config = dict(
    num_hidden_layers=15,
    hidden_size=256,
    num_attention_heads=8,
    num_key_value_heads=4,
    head_dim=32,
    intermediate_size=320,
    vocab_size=12741,
    hidden_act='swiglu',
    norm='layernorm',
    norm_place='pre',
    norm_eps=1e-05,
    positions='rope',
    rope_theta=10000.0,
    rope_fraction=1.0,
    qk_norm=True,
    attn_scale=0.177,
    bias='none',
    tie_word_embeddings=True,
    parallel_block=False,
    init='uniform',
    init_std_qkv=0.0697,
    init_std_o=0.0697,
    init_std_up=0.0697,
    init_std_down=0.0,
    optimizer='muon_variant',
    learning_rate=0.00431,
    lr_mult_o=1.5,
    lr_mult_down=1.5,
    beta1=0.93,
    lr_head=0.00817,
    max_grad_norm=1.0,
    warmup_steps=0,
    schedule='wsd',
    decay_fraction=0.72,
    decay_shape='cos',
    final_lr_fraction=0.0,
    batch_tokens=131072,
    max_seq_len=768,
    doc_mask=True,
    train_tokens=569400000,
    max_steps=4345,
    dataset='wikipedia_en',
)
Each number is 500 + 50 x the weight over its row's rms, rounded and kept within 0 to 999. Layers, rows and columns count from 0. Numbers have three digits each. The size before them is the row's rms in percent of the matrix's.

# layer 8 MLP gate, 320x256, rms 0.111, rows 0-108, columns 128-255
099:534480504530480511527509542452451492566434533465508489511481573478537519567434505521606409553514536431459557573573520470465565418522406584518478436500531475467433486557500387532561511501532407490531503459525492506466574535522462493566449519510415530576542498490396545501426515458444577507517421456494415457476503462517458494491467484467455465608468543525548498589499494487588515526505
103:510456439436450433482501553528543530540532466430500478581504543468512531507537507550568614455614585571503546513515494512470441586485540426548492433474530569555417543462530637545500535493490557516502457562524521490439471548537550508581526486538510517574574549528572441489508566512524523466516487459558446469548541462456482548452496487545553513481464544455520525479535475535506462531412
106:564451579426641574517510535507440514526454475486468484564598516493560448463476507597503477508443532541487581617460552440508506424456515569535534419496567543493474459460522504507516488555475472563464525495508515503500559517478440609486525345502537419394530563498440488481483504542425536558511402494504496436532368449535573482542432519492578461560488528543442532447523456568439534517478
111:530540423518531573410505506439497486407591565426538549529540478548464517517432483570544541419506579543485513470476453614506519570433459514475543485541480473573491462508601457551548546561586480485530555519494495592510586542466475456519453449361503449655569451530525522503469451524466555428480540487441462485405541530451480487469455567557488527512508445505549447495471453534546550526484
091:506474500428560497434477535578404631538447451466614577472484462465482436510465456549536468515518578422531491452515523571604518493499456470475399501469569417510536440452568520494522501532530433454527552422417617463553420482575459529613588449486487488479482447463437469431526424524569472438386431503469508500483522486567447547510550493587484525344485448450523477510509575483505569485548
109:498471467430523565517480528593595508481601580574508609498541472421433471466467547419511623495422466504455431424516568467433434512546449549490556584568493557543580431526529485499560541428555545525448492526517511549466589541506469425572523528490518469492442536462464558532506521466444538551443567468535496540497422492502484479540522607460475514425458398566412500535544440499579553523521
105:445473522499450495577556517463545513454441503510506471581511559502483490434428555449486524508514509509456456423482530581613474416509492556475504427457455499572528437447475362516462458528476485528460527538524536508521546433498459484455532451422475457545445423583476494482503419459451467434504554522550531593490502534541411537491481562431478428565460466416673511555538450518457598472483
102:536483516418528587503569581394520497488464509373509392519472473525475584424514607518502517547537481402445485454506491505464537486531447505573529529526478459531519575560526503521629470538528421508482469568494540388506524487522474522454516490585522492513492481521495490503550510447422428489435548528515464564491511529565481480578501583465504417497554444453557454482536466582416448440485
103:536489494532453522505386479545603443457438522373419570559612522347449437465590510496506520627436494468573481353479511424589499502565466519566484506542531509507537529509405502513591547596494364510558495486545496560482449494469519519498493474453544440538425538531555500525467538483451619470541508456488549462497509445495526531480494449480435565477554494484494557467549474460424464487548
096:498475585524540527442558547397540449562489489585483538465461511496464553437472448528478468478480585556575478539510525495564482509511490451506464404544462508548467548514607497514531533495570423376454504561484506385520469557541546538531450448432400521394475548521438512559475475498573550451416537590504551524457535552465425409554477467525519503407521496465514438478490557466542445495492
099:357471432447618453489468511478456497525441486439527615489561448402449517464538530511450522450410543530590544517520512581466448436550496551466542425564580472501472470449419545500483447475541576545480561481532413577442531406490603535492550560489488506413549556514530531462520475560476539544536446465548574517400507544542506505453494480474511505527511645529451442501498459470489479536490
103:478422537562455493520500439466501566566554438495511525461463403501496503447596560581516450496523460485573453628506442533613468544589533515505556587564460478464517450585464430450538574499467511438508445577499494484449487473545504545474463464483525438516535622468451507430521519495429478467471619529526518498490619611464415522656517545491434510518525555473462532507527476511519406463493
096:457491499484487522484522477418478572423581488540453478494452572450505565543556518525586652494489534481460449425548503456438566482473536449474535409519570542554619509462481481481423421523555390492540449532511571570456464485552626444442568498549491556499509417544518521580501476501486474485452520551493447507426466532501508479489508526557512499454569455537539534478483527573455444502556
104:465478411578584505450560449556427539562430472544468429482482574526510480465510579484472476491420481508524627513563552470529465539455442493464613523446562464457517472499577609479445462503528455443518471493560539469484482500504540511557513448512452498606594381490402594407534579580517523455518484444484633507415570579488455560512502491537525573558608500545455513514564489472539467506414
103:525481433394519571447492443481529530453547570527507559422503483449523550450454485476612485616510522506431510488553479403581498564427514514594510451500506460578492505502547490465551624444554525485457512463500430494598462520578507515525551518488478480488471499446475539553507484480494560448514467570522562457538543609433573553519473561575476545386407475514507555461528573534481499522510
103:450491540401507520490480451474480433529598482488508575466391422460508551556483571461373540487501455562454536519521520505488520549504658525501498506408550540504484496497552498496510435480522506668464517465340488503516511422444493586566524471514502525561428464393523541513497512500491502438532524446459479542602483402474495577529543445439487442482487474503542492469463451573494401397523
100:475458511545555509561532449535560502488518475488518473501557511403539470519506393476453504510494505454487431436455494581452513541556515523468441541476445575523589484628442488573501623511518537522516477585532480527515533567462441521589510498532479486544487499482528480468576507440533455409466468418468528605531583442564485550542562547492439463515412521564537421555484406489410536486509
100:437410471534443451516433637529579473532493534530417510598521519457524517632466485455497496484470457460501488565523484510508526477474403532503429465493522513505546430500441494459494642587525397550542533476464468581470527487554389451556511502433382509455516520503470595416529474530562558525613489575482593558472507478481463473465566507419472442554533492516534529505443518479549512534515
095:565467488493617518479520514569488399485517511501521577535493551492434547525529450564478445487547554497585499587477574479497494477388434448507491487422358575460517478535485427552538547535523388509429513444541507432503553451481493549531577428449477474495497478524518510483548535474464471487447598482569497504543487494526473421533339414385524531403511493483637472407476480425503407607469
103:566558526519536478493483462431482455538554525517576485530582480538492502531443461480580533502469412575463476443531623471446548459475519448497547446499519633551575564518552445537389469488449427552462494478389432557458450433519490481428394552470516572581478520542492387424472439527456465519464397548481523446525463586595600475525493545527488460426494450467498534545549551592470535497473
102:477547653533466452509575504566498496533512427478473538478512558523523564505535589542559505528450502463529474531510564573450547478453506480508485530552496542513532475506438381481422493524551378454543454394452560501534475524488560527575452432474548605539507473422453607433486498426531564503475511515582527439536476478495479584571591548540418545547557608551528527518419469409553510628504
098:497431506527429457532572520466504451559525488411601605492472527402423465489483512506617437541581444459524492355551542508506436543463529421499536565558481510457466477447475564509516515482532529505464574485450408531532492497537582533532520558521572486562451574520621431529451529561552503485518559440481536493438615559542560492456522465499500451521501561539533479537553522516636476569471
107:490515518548456516462458581521457460557555419529518534568485558534533508578477460595487599481510528447515549416532479503442520577418535525432493508495500488558408366501490418610450488536541498503577533488483540549512497500457345393534499523486426481555500568489572525451469514509541447469535444485544507471463487555481503510424539476601421586515588502528477463486446526541463524486438
098:357584518587501459477427481466500472521503462473413479546469522434542465498512497507445500620431492455445538506511459449534570458414507457481486556483478499472486400438452507482596486571508587388510499458623541574498468459552484478534523540452505559562557646487473542498536405468427466548443560534422541459593519452468450516534414508498355573458531473352463563477526520512393508477594
101:470463518511483565473474504484561552513525469487545503478551603457487426483535488481587554456533488471500491499615401527557539464478545464554624566563514449556618588471433414479466473445434578543491563533520428489488530487504582518369541476575473571491513459513485487506490534471496441499540549432488429490484441490447542455459416556511403555460551509485463551400548487483477521457504
114:541423497505478584504502587475505595503459466458491539449635509495439449408596554397504520566476589541501463517435447463432485548494536561465566448501525544508484491472367520417424491570523463522543542561455562505444482439443439426436633481458459496520519482521473492511483556514393509495509466394503421453576411505423502400557466517503515520439546510435541516466577470558503519450464
097:475509622422487543473536472481432487529446534475547509508587510572440523500516434598576430581421439516516537468583508456485453491430524361511541550463448428515469428529506532562476463488513493605488537546482497523485436478552481549538557416592423550512488512541454590496461492480589483492476459496522528530552524507529494518449458450496473446504580539513541457446600465627454455447534
106:562472523498469547490540514426550500485563481516539512437457459477556501478479537548512557417418442466419557413520455524512506541528609590502560506506574585476485567565480466511551355484508487523444516488455504497511511436538492548580508513424470590513423445478538435506455479445464510506439646458590483600521551472543563576540497450478446493506482465439592476527498474535501427531477
099:502551512470500509486571524456512422544476528449513530498539528503528430472493484504513536438480501485573436490405620502460514487485509473486471665478468436472525516530452469556516507477650484502522509538466455530593415454509492435511560447539474442439453528440523427419423454511476483601494580440420480485455513424444497483501506498585463504521512428497509529597481498463562554441580
097:437501462479544480557468506580517467582412457578481481498453436449467450502496479499504413471524448500533523468458548489509529464506413559480506561527539404489426489575402427509418531501429590513480543568488512550465534514544408482568548462430470537522479499510467520444355579460547464477557431489437567541513504502535533551445531531560462534503507437438439443452581489557514448487455
098:541462470511492587539541498481558457538589459525517482487475547515543437492491446621420445523434491614551549466525459494542393590532466533604591345518484462469486504511553435494487573456526529512424643495523456467487419437530474492548471504492531398539475547528562481532427503355450501411543576455481560497423509523522491570462436546444487384593528490488617541507522500474521465537467
091:482534531499418437559562612466565588570540479473479559510440491469558599528502526548499620419448436587493567514531531536528467507535394555561474527526505488435527546396654548447561563519593441464501539452486454597532501441472381512458564468530496501477497516513478479488521561460498465526477509502512516475518547442648565452619529479511433517379536529548542509560463418446521519524490
099:468572595483503522422595515487528523517532485520508449518505579553513518402530521546524559426449591540555480483547449532432547525518504537469517520578535446466488517575547495465483426494554449449536519432522519510433485509595407541441491555513515462544533411537497439543511496447498492482377575520470498483556432539454451518585518511541431521564530503510510516525551494494456563594405
097:427456494502420610479582501423524522492452457475526511526510553493580527510405591555514500490527462468531403496504519554476596458447451548474548361458582528499516537462499509509493515592577562548521528431504523490543520542631565489548486525497494382437536534561466400477611499569546507493498490485485552489519518537485516503538547444529502449503422499466491574563513484502477541498538
106:533528509471446574612546465490521520433477476508407487556553523601504387439405521504455587498525550508451556487493495401537567548468494611508509510400503491453391553481524486507572545449565591520505565597450538454504477517469475580487460510514520401494512516546629540504527503597430499501499589442527470486518545488479533535564495512507434514529437454457569425526480459508548529450539
101:478625515520519497560522470518443522529419540390584509436515487513520476538485488434466501345440443417517589502532498538492507527454491483540475468432542453523594561471495526478454527474694448512495517550533421479553587547544478311514415541549526438527533510435555449547521509479450543443478437529511593443487540485470581502502493481527464510548537479514540520530491452508623447454519
100:401464524434603517516510529433550443474448503573585448552557474409544563510416479467434585589411535558520535413470481467500413491495570497511490555506521517488511502452510556514475522525462488560607468448490475580620473492493433412490510466469513476488524494533475517576461529447533426449548492607464567472509474563469515515530511506501568457535527541436502538445526468497463556587526
104:497501464417543521542490484495444523538467473524454456546505563476476451431499447492471389536546591384448446524538401486532564487469552429450468420468486503562475548459509488567523467517504507445557507524495557457564508508498492481354505515430517499454471550445462461617506460472516498516442516488521533507524514562461552468489592496507466510450431496619590538453468535452443575469559
100:565472559537529542461606536426453515534509562438409558494434515530441484511465463534568554532471552414539344442412518520534571509549471515399482525648551566423547465580573460530566528547512424522501504484486518588467519435469556503504458466550506513587481534448507497475608480566509464468530482433591412514548561514457540581560415496535423505490564415477505610508498441488453494551475
108:443543460576535505512535537503509444549593429527510610467561425448510547441450554518468510442434495446503519544517558591526518508452561495533624411545420497446522459547519513513643474487442506402497508507580504517537417447515428511502488489593409494579487516530497556544448531464504557462463442524451499502491500499530529433502562485424415542506382508535502580581477551445571500410446
097:482498528504526534501471524494482524511543490558471537516633649425526503493527451441556497511507560561456451589534346405502409476497461523485474540385552579482483535547458513571501482503485502500433449656497448495417496423494468496538429510580511504466479552469457458478560590418407488472513496465482548487444466592618513501582512536428383553579453506495534490473371485496520534364498
108:486535478524459533546464410507555449455498401494475550576439486495466457498485396607490533464526492516490489515512466550610437494573509522538479473519536582441558487499606397509549539408581555553533389542550504476556454408483414533472533527420465427449501581485473529472426533460425487583538475568452516438493480565465538440541556522400437456549485594520571533456448475509450506550420
092:528500473562454447542604545627557442455483490504514456506518414544521590487433594523568475418576458439466454389454499514537487502434408547557451533515520540462550479549536498434513504491430542560532496511549472516576510598483504505541501515390537540461433590578490565479552520390532529523593554468378475544500509405543502549468477428485480480413495519482440486482428564505542457496437
103:536513415451571458459656439501544484573502495487515455515539437541437465520566586496431542487515465470519484528485533450398591533474518465449451492483341454556574470551546422522568451486539506473468481555470567486458527526539539553494512434544437548474510517497477447478588465519474503479540470481530554531493520487509456504456542473482432453515569529534553484507472500536474448586477
102:509506603443563538507422504500413535461513507505413543498523475524531481507388438452462513472588506427512517568459416416592589478577529478473596552555474544457440490481562510487463492574401452423490547524482440396451470497559477484520418438490547577510486531505500455556472485512489556431515514464549534598578495494505473468459429484457448500444491435518524461484528402546494496500541
097:496499569544377565424517551551489490520525483432490515522606462531522482538480523490574507495490572466471447478482557467406564473475449501513501579564600558567491504409522448428458446502528488495510520505555517598543489471501471553536542470510445574521465425504420620502484505423445482451520452451483531394525505535471509523421490557466382514599508487446467519473520417458489455522445
100:558577584373545501475558516531455450567427584436557530507536512428540605489529604555472504527508520359513588451547537351440516479529525525451498475478514516512519365503474501435488421484519547483554467537496469547521447429500433446443474517400539458510535526488495562518420562543450562537514519482585539585539482424496548587494531413425476524550563507482543501382494492476572461498540
101:495479449559564490548509535537505443540464370614495499470517557438507465482477434463497545479483500383432565507449492445502507485480576508396472486406508483473521502541554456566532576534513568487605526444471555499501481504435477469533540454457443498554436563554337514540441407580452483410563503537507627601526533614492390500537507560603501483402476564439504549470539488512549474415553
098:448555469484570542538519480551416427372478474520462497381574525401419409488490517533605455555516572488384552513569442535486530394446360463502509545514485537531565545439487499522482499448516527443450511490559527484503508428448463531543465464513528491531457488501490539452524505438555477420528514557498509566499441553597473435527529492430392429512578574437498478523494439527496473438521
105:576557559520445560543554478564467553442511518555544540517499504470493394487549503540531441500512363441459497477614500480554548460456463354418461475396489455560459487509393497533449601498495467485515473449523487471493515446570475553557510411512535539522519491518592538485378521515472509522538466529478529463541448436520460500497494519489461517444541477472444525451451530511520408484502
096:527476521508487448440616500606456447463562521477587532558447522543411481491436519523500518495479508549566481483421516503524446553488497555517516504501453423492430436541601527516550447501460605453486494630443525548487540573434502447491570538533415435503455560521608556477507457483447537463560540454519493562547524507549494557524372538486394618460537417501435437539539503516543517392583
104:395580488532466561498510443506625597547509461503548410420489573472498591490527556492524459430449456534391534504452475419523434587498442535548489453492494454537615545434482453571566480475483539492585576626526620559439559546480573514525459490511488517462475556525530553515608494441551445546539477527465545515528560509373434453454443520457484519446413548548435470483448568496460476470437
097:538462532482417476453449440489419478475558464489450498567464419580539471492622529456442629506397577481494558467507482570438488446553535442497451499545530536633559499497482523537423519549661495501515480466470562471499493482507594541417447555601582425530531496458473491482553464520606438565559465522551445434449432444450456562508569484532474554531519478494517573416454418466533445539417
102:421420526472495491481522505480434471489516466433529557497457476428530453491543476478480482486517487492471513530485543462499561507536573478458544465566441510509569440572483555477587567521514422521482579369483474614511629542498464447431567375453505370561448556481537452480487464467458530429551471548543531483532514442463431458544443488535476500484511607440490568514470509506505450497643
103:447572564513548420492592531436505518562418429489535506576479451600471491527521521525417482493462457413541516455534621465482549460483523537371549520514513499506454544460589551446425522549508429537529486489486413470513491411495504595512496486514525514500519433532468398489537525506475491543572444472434518573590521504448463509555430534476473462568532535455476498434429491456496491496490
112:529379488508508541586480501388594440563493522479529554529579518470555525476453402490547501385471556462505458482506482473531445476472593458461412484454481519510491536468518470471413530591513607504500529454454480472509455574550513514530537526419521473469523436485459439502559600474418534457538449506562562548486552590567538523516514475529468528468528594506476510515550481538554466453518
097:420506555537430471546534441460531525535472458538581354547540496476468444434477569403530486564494450452536506488449444467502447478642598617498582532520531482528548427477509570480476536480550573522462447472419469550521500422459465468455498507352446486449498589573411557441386508444511560491559436466440560511464518527587545507511505549604445400494500525460530579588464433556458521527484
104:576508475487514500563445519506442527526483532513561513624540528498506475474567513489549539506513525507539508551569433481556504557413461513483492484493479542512540503449532538503612548542474503428469472514515516510614546507518541500461509492564477570459501517402487486538496468581545536588372580501534425468494411506520490460457488616498396547451528524491432410499355500454531451458413
097:559543557625458557472493463429416513584511553497545511523508580480473474557407474519454484465581494416503565436410504477468532461504465466556485509567515485523508565476431467533503456623491495559454538465463494573473482460416515434530464550470395393505550494447492551419523606528503484431524480550518508574526567468515527477516469512539540433421549456470558504492487579465524511557539
107:485474468477575446574518504587461499596436432417507504510470446474475481500492574435484480512493493485525481575443487454478444469563562473486532454483546562549518491489509615502493536456601546491490602452510468663519473441514468414495481503523487531464464446477547497542464492447534404479390516468511569557507525471500493541399422493465438523517511515568520448450465454606484463464486
097:551452596483428450513570525572514470558385449607555520466542519568566521480567514539399473526522466476500443507523501541564480491443461549504511389529509491498546511494505484496526555495501521555495483469486458536547464449513495465590595489521590480557467581513505499497496541445553491556478569489502574473491534484469587557471617524575534533516450517639457534460485448455525461433473
095:541570566453477497503496545509500506465556618470466533544608541513560537567411508539516525490380496557472573541572540389534589510586525540539531540522504506534535475546510495445532446375498420464534449505445537555519572452543479592581485497419501476503482560529506517456438637523389545539521510554526581360465383441542498530506544504464502504468580452500616485456410449554471501499511
102:489481567578447469536460509414436531492483562427436629629512433556515520563520501506506499481492465484555460542585554440414479475506430531504522472523507575496509494427440498549483559592544480494514483377530442494638487498537534410542412534479538452569518425477490526498485421470488470539511376459409509524538476571599518563541454519488519455503490493457466586487473562510451429519550
097:538523468466491488511485502516537516490522468604426516549362440507494544451467479497535531519518512501567540525519512448561418504591546533452505485463562469571504479500504529444494435523467551493515526585577553596501494555538491467448450574484483412494555546497520542464397540479464490538578509559433539541564543524510498482453428581534510552513546447485584481431497425464446440533612
103:538519596562408609464495504437588345524447572552489406510468445448544520531546546531512569542519516553427553507427464548408554501654489484526483545465499563494455448442505491494481499559562481525510468358524547488448577424464528516496495448411500434461547546482531483518419474506422526491510409511507531485554544580506472536492471535527472563462505484494503434558478519431478519515450
106:579534540517510447551505569417481433360429522492559471571530566528541407480567498439468427509471503505479546476492570443514506531466469483448500561556593517585457555534496494457531495465604425473474426501361443466576499471456500497485514518555463473505500487450561465479491469470419484404631512533437433563456496475469483555514472486499459487566579514488508480531528546507502506488537
096:559530458529479513464568454416478525475516521503577483479494498530512483437496516505455618525521473521445512410512526567534598462486535415493547536457443521567471548474586479509453514475403496488474460414554453396588544512536558480554561478496479461515482603529428528526495496516476472438551471452564466550384585497506570501508560444560452496459485451489474481578527484583480445468465
094:506504522492436577521502527485508507488452499472515462432453433427429362496527456460497541501485475472504486548508496506562578396569538448466549475471444519393541441498476459469517467571492504534515461372508505418545474492554469454580427438412503508456409457524443459527550638610541516521527512569517528478469532548458498435520464602482448529556537501562465546491446489606475383423547
106:435456520464512441493519408479521529504524538574516510564543488496481472417479525519479512565453535466504539484587491527561533395481480582531446526409529546465478583474426524485647569496454498513539433471545611437493478523559461552500508494457584441516405539492497472439454417422514460468484458479460522469507452450425422556500488471478516497472421582562495546543468503499496570443536
102:514526535524390509478465517428599430499551548456579518496546526571501469460523468610513476482540539503479496558438495412448539588496450515505496497491481561429523491552513459556626521455474511542535434564447440434606467463536448490499523490514457435490477536461501423533502446493466605521507536550443543503474525480614565403459543505458452514492484476537505566480478536514515510511434
104:547460580656485437469513519429554479545520508524481433447510542539524428410467568534529480543520578481597496436461456478565644573552531527490472544498499455546481399508476425480413506583484409468483549471403424430466573480502506471473492466463381461528528481646520473509478529552474523478544645477452549507470512576624521482458454557458498486559522508475547491481449468517503618459493
102:471419524465477551430427587411402481529529490513461488561482537473557572469494440460474625459408570490353502547439544516565566493447515467465413569452371580582536521435542545523552493477579481502574541480531531518522428587568422575522458443511422488603515538472506498455500518481466503419582526538514553486530482527446482491561543495457450494543445576501452508453438543466529413483519
095:494590493433485461544559534462439453529459457423519510547534529486548521483424505532515480490443505522486402516515566467533464459511480366515429442398570503514527520481519614511597543507463416494513529548549531472567523382567605427528488480503503500380478438468488499437468479492538501534600444507418453489525518571555424382487564483500463552522437434552557503495409557528515509594444
103:512480521597483580474572521447580557541562621453393431415586538499512504512354481465508535444504602508555469439559571497591487541448513495461472520488406566474471505530474427604512405566615437510546474524454588474530555519556454517461517518509508435499476442488456517546553493497467518453402429582462488505481544493516447505456542520476487543495395476525461564494524446477453493567511
099:502490565458448488496499477507433561522484424524487483461520505530515562516471485474490456556478498429456521339498505528522482526464538477475536426476474487403398436509559502453486512539531526644392461439554520416568476518582451507435501587484490415537549454435494466506518490544556573564541489435469453461576540538584594430537498599523518444407527469499444561479471420462514530535505
098:447565571490459471543518433485459493532477508619490435517562417464476536412539503519564534520524434534491488466533497590490496472549456537455570474476439434445497409520563514452483544516520574423620495445534474407526519450504546506469476508406565436571406488480407503502498551510524470501495579481391496550485463518524482518578479561625441519441506569494515604535528577551491450493616
097:588471551573447548393545507517513513547588505562473454516419467399478502449507539536498639472508534378509512492544466425489525506488485483558473577466542499535470573493500528537524500471493497522563466523502512427474495541517517505500528453495539441554480500419517414535475463631532599498512464527399504492514393532501436491463526507496419460499465446523507454506474460529432434508513
080:552565519499534462488450486460453401541505527460471405482531512503497556430523525548479598589511480474531465473506479444476552469451449485469430567575520484498560521537552500538512591517487510521450500484498551532493494491511577598552468438500538468511415527533550505464474486580492622527511483477527422388455503591505512537561502499492592491377452496408536580453418486501595506460478
098:454639470522389480489432496427499474581621424521478506514561479517551466518518508439519559610503455480495479512513490482484488486520470571430416512467560390563451504552533464579451478584525500568464519482542458521544436503583470540523562450428543587610547431504534472584521405489525509451468498509491551467495428554376495515527450502517470484448553495471505480443434502557510499435553
099:443547637389537506451453489433565447502520538538545514493440468463509568567531530605508518561487457476481463476554534480472483571434587571483545525504478465587393483550507572412411536483411561389460395519448552504557499557441515386442445441465585486523511494460519493513468542513514502517456537528537544558472480546499522519549549468630378502513408438543506464481526438531469487555444
097:538367531515507445469506481623513495588427548494511443492471491579442534484529488479495571471584377387590524446511513451451493554485441544465442471528519461389499579500516520507533472389474461573609488431567507493527492498497523470539555534432545441467504564482492488532513505457474550538576522464533575506426485484595512526427506479540562501484570554478368461442509519490582547556452
103:391563513520579474499426521485522431570517464500543421459484566489530441538547536429530547478458551477607547508548595464539479475509535438498494439461551590452466478553503464485622494516408551502526524542470548569558435475543510452470464568362393517487492467499538521458381446429458470500532527519526525535485489504537448500411494568476504521475434485503577484592510387459497526487481
104:478515452483531471524536498498472562496499575576379463499475455514573538468519514497490426420539558471524418491446612482371498551422496444486567440436464531527478497537501557554403465511489531495446522536469475504432472489469522526534554473560438391527587502503539467535499474452498615491582594453532638654499526503523576544458521495460523493415505591516486515552596452433533409511493
100:502494474485459567531513558562476631542444487520517398503482542511512453440395602435499504378536487546547428555557503501622496555449467422521525512486559504513435539513456490511530466536505519439507443585505548520429512470538525541563497458505513477441445536429422528429458484459546518463534479479445561493404606471506556521530517497524526624553431500482486478411418536512486471458542
099:476490522406477478544420474479366434474519504510541507513462510499532434487505404556457514538518536521401486480578535490632517459480502570459517552508455508496457372489506495483400536613502487567484557503534504483506562533481473579547534469420438525467507505558483527452463487482531589442503460506473446507478473533488542512652458544522493481446526489504513502447539459546475474506461
093:538584434621469470414544521540430570535486650438478505517553517496534455473546581501422474492446449577472438552530483487541542459482526579494485567514499562463602526499438507529585441440469472495520507616463566513546520428431589480565564454482551423551509434523439559503516439424563495565500476459357532432503462513538512517554453489469525525520516497521496476502534502490506526576453
111:520563582612414494572543487533489552447532458536522628455478543467429510454471534538474479490568499515520504617500489455536332573484478493460480516562557546546517502443491422560563478519493509452512518609472401438429503596549524448561408482505395436503518454485432489560465569503531462474512471533463500540475531445514554455493535493537469538508526526589454427469479467450542477460510
106:576520615585469584476515611454525539554530634439522524444572412509503483493490533484502529520472514555546392546560433552463555485494502539568621523459460530469488462499561473480523551526517522551446495489460534492506563516493494493521414562442489440457514463453569520400454462446502469509478478459436545510514472520510514548505462480607511500514472495507554481501627498447507611529487
098:491514542525596415459612488457514565506492460451480483471490513405403503526483513491494478448440469486517458354436516519510475624546532538492515503392482491579503570474480537505531617538463470479498553562532563474504537509499530494440448499402437556483561484579494540513489447572546551462480437462481531469477490475503538535528473545535545460459539509415478600448554477424580539625484
100:447413524508540552499544519590456460620558549534499455446573532432605469496466470439551508457516543443594531504537443540471464556569527460479491564495554531506549586498411490487513507496512530556464468460517534508435499379399538469456497470473520475527496515533445483530478573458457451500502436501492537422364567560394574460525524525454461504478522538537570461505435408504537553389571
098:418494485510536532542406426437529479452514428462505457611538495546586489445412620480539474531537478508513521535476464458520582479517543507475461618514520452474516517544495471570520436549570451488528487441474611558374547391528533457537470531508525392510536526487478481471555529458504539526483511503575429456455582491457464457487474589524462504503542513534534521559473439505526411556550
102:566449507443542539434558485499514495424534533458533565505568464518547413529449425445524541537513513499590481556456383525606534495461420563440483515508536510474554529472551423459536549526516514581500588440390486440449544497487509578468473456515480523512496573523526449435438513422468470515543440544518566430567477529473565541573385544557489406447534451544550492487568445379432423510574
096:465500515506565564543476424435426543480501475506535564646442443547512460514543439503497485500480490449468496477537563491549541441429541455519525503542566497551421461527448477525455497497487522519445478475543510483486535475523556491561483447545386459563481402519589548505507539410439508519524497535469446456380409508426558485525413584536513469517521363388498541407498553514438487430478
102:389502533473487487524452422480535501570512566463485560373585527481393506568513508549637500454416467510494551466528600492513619496411608423433573498573489492480544532481428434561561499440531404510545485546427536525470494396533470525447509478494469403523519439496564448517510467615471516480520596454533463537417491476389530506642452540456451460535481448485436551489470496468513553432476
098:496445491577512403444504465452465464568505638506457540590555549572429477563378524506383541556385478511558367416517498429497525480529473444543518466522481546458518463498502480543465553528531503529507510601498445493450561542459432520599492497535446411601479524473475480576462515405475426500538476462488419555561512475486508513509559520432525524392477560546517488468576458561433526429478
103:416524466427514454507515435543583526530464449595539524451537519469529426521491554462517637412536537582518465538465471483563492482460478565465548436524519509491489549494566505445497491454444481438557472504439530516502426467593530446447575535536460469561499477449484488432505573505497490430471508497458587452484433503469503511542438443484463539477550526503529456561488524527511491449511
099:467549539455521635580536497572406561481471485513428505604512464493451513467509523455367466521341388583434498440445496410487454529520502516428492481477460459447514515560468574406488507508505574488451630491605509552517538479522489464503509432495492550554478512427603532534477494495491542474478519541461490541564549568475435515419439524512516514504536543556497510443479467503459489559444
108:511444605532455510437360483431511552537503467450512569446492544436552486522485590506452490502497485535476496499516562564446459513509543524422512524570550493467504531518470510505415598468493523521456481526483534465551576448571485473525530523503581553577549489520551496487410507427449483591528628498422391497532501514462518450475390560484472571525375441474536512459539465422619491478526
096:605459427449446464462477497519494476493619480508501507433539453576479499450489588561464513542459659634528560522580452451497530477428508570514558481505543616596569483414486520511487457498454512545444434449546501581457433560545472502502523445550480484450506524443534547505537536496484517437506532465496451522506513496567437543529493434552466641408434482429436451390465424415495472421497
102:557546466461504552435529624545505557511557514484436520495566414442501523459490498463536467540422519468444535494537485545577451553485398403575492486461542474471536553505587521518489525542533481410571484527532462508543458540581455462536533459485491554434462475508596462555485503507539551434544428487540539511480468438520537638461472496464472506414501497529457464519495483526482465514498
104:534591481480487526530524517529522498533529486539536479477403567508637485507455524445546410450491498502476492506530460599505514463524438465403514512457512503532426478406451546452388530458590505394473538430429518554512459483522458506568462536468480456563535536502515515439547512417529555518500454554557482461548472599524384585417517533520452511503465593485603549451505443581433455515461
108:520544509436473526521529559531407446630438549572500528455545453519520456575445586514387440474443485529522467512483522545568496480478582459486520487503565553475524455561378524524384521501453491550524455643553482485405493552542536519468533498467403533608503527470464555542430546596510529473577455408495382464480486462453529496516481517592452467454538436491487526497406454467556533485469
101:457498507521550542440462534462487543505500437547456516520514492460456536493512529492531463554505518537479445482457585454556444500422533435536545515485522537478414503499537591521536474597557440516408462448579480565475547519499530513499526484565536494440530437506556515507446492589521481441525452466534508412487489529564605443418481519471454469448457434526514621374500502606508557376559
100:445548552477579456512644476480470547491500385534459548512485519458606518455578536473493462532488535491525523473449511547581402550455503472502536551477503434522471589523554466463511480460504536488560648515448505476549487471424419528466620443533495522595505481494536519464519433495468501544477549426454489560497421528526545486498461505517448535527383470422467494522502483485488492596404
098:601465550446521450490413574549501420453506491517496553546475485488544440415541526499531517504396574429499471419495526487436531444460437503516498601596585542497540494459514442540496541460490513534467509419513523512557435519457440581569446476391458475559507514488534560546462508469554493472495479515424581578477563511411467515547470482524450439437612511540466488542525451522579593523489
098:464452426432401440486522466533600452424560447525474514455470486550426497429503506484610491576547450508517542507571433504534525499490583490527442438484535504565481446452598399491510445476574578526450452482519460432546498523421554463560557529524525405493542617466441537500542434490563568553544494530481515638539411504521494521498436419526453595610483595516531498508489464400393470395561
104:475460530453544434519530462543442524519497511532535613434519437545523373494502532526481576409582483496521637537529613459530478582473460488467491523418489459426497497531507543563475511449549392560565497430485512550485556542509560482491521491449472584536488530508503571490510482525435499419541513418448505519476493575463587537443529437516546537515529418327476522491534414528581503506441
100:495469564550566464475589455337469463587448431484498492545488461525522529457520444443517541494566474507492495507482468461500552571476569570441547434490511478563592429493441436498520484501528480517455522472504439517565528522522445496522542462543520474459555531552444524461573551518472507491407566514364494559470583434459469454498429486449497577479467539499568541508421438477532419603549
104:588540465541489530519542518536469419511494434583532480469509486384545485462499449491521499407570414549565392507496502471447521471489504492478519557492510629477483475376527435405541548559423553546409495545495633514581477486464537564539428462496402507548497443487493422424510517560465488540372392463553493464555406494411556394540446529470468505470478434439541536513443377491482491532583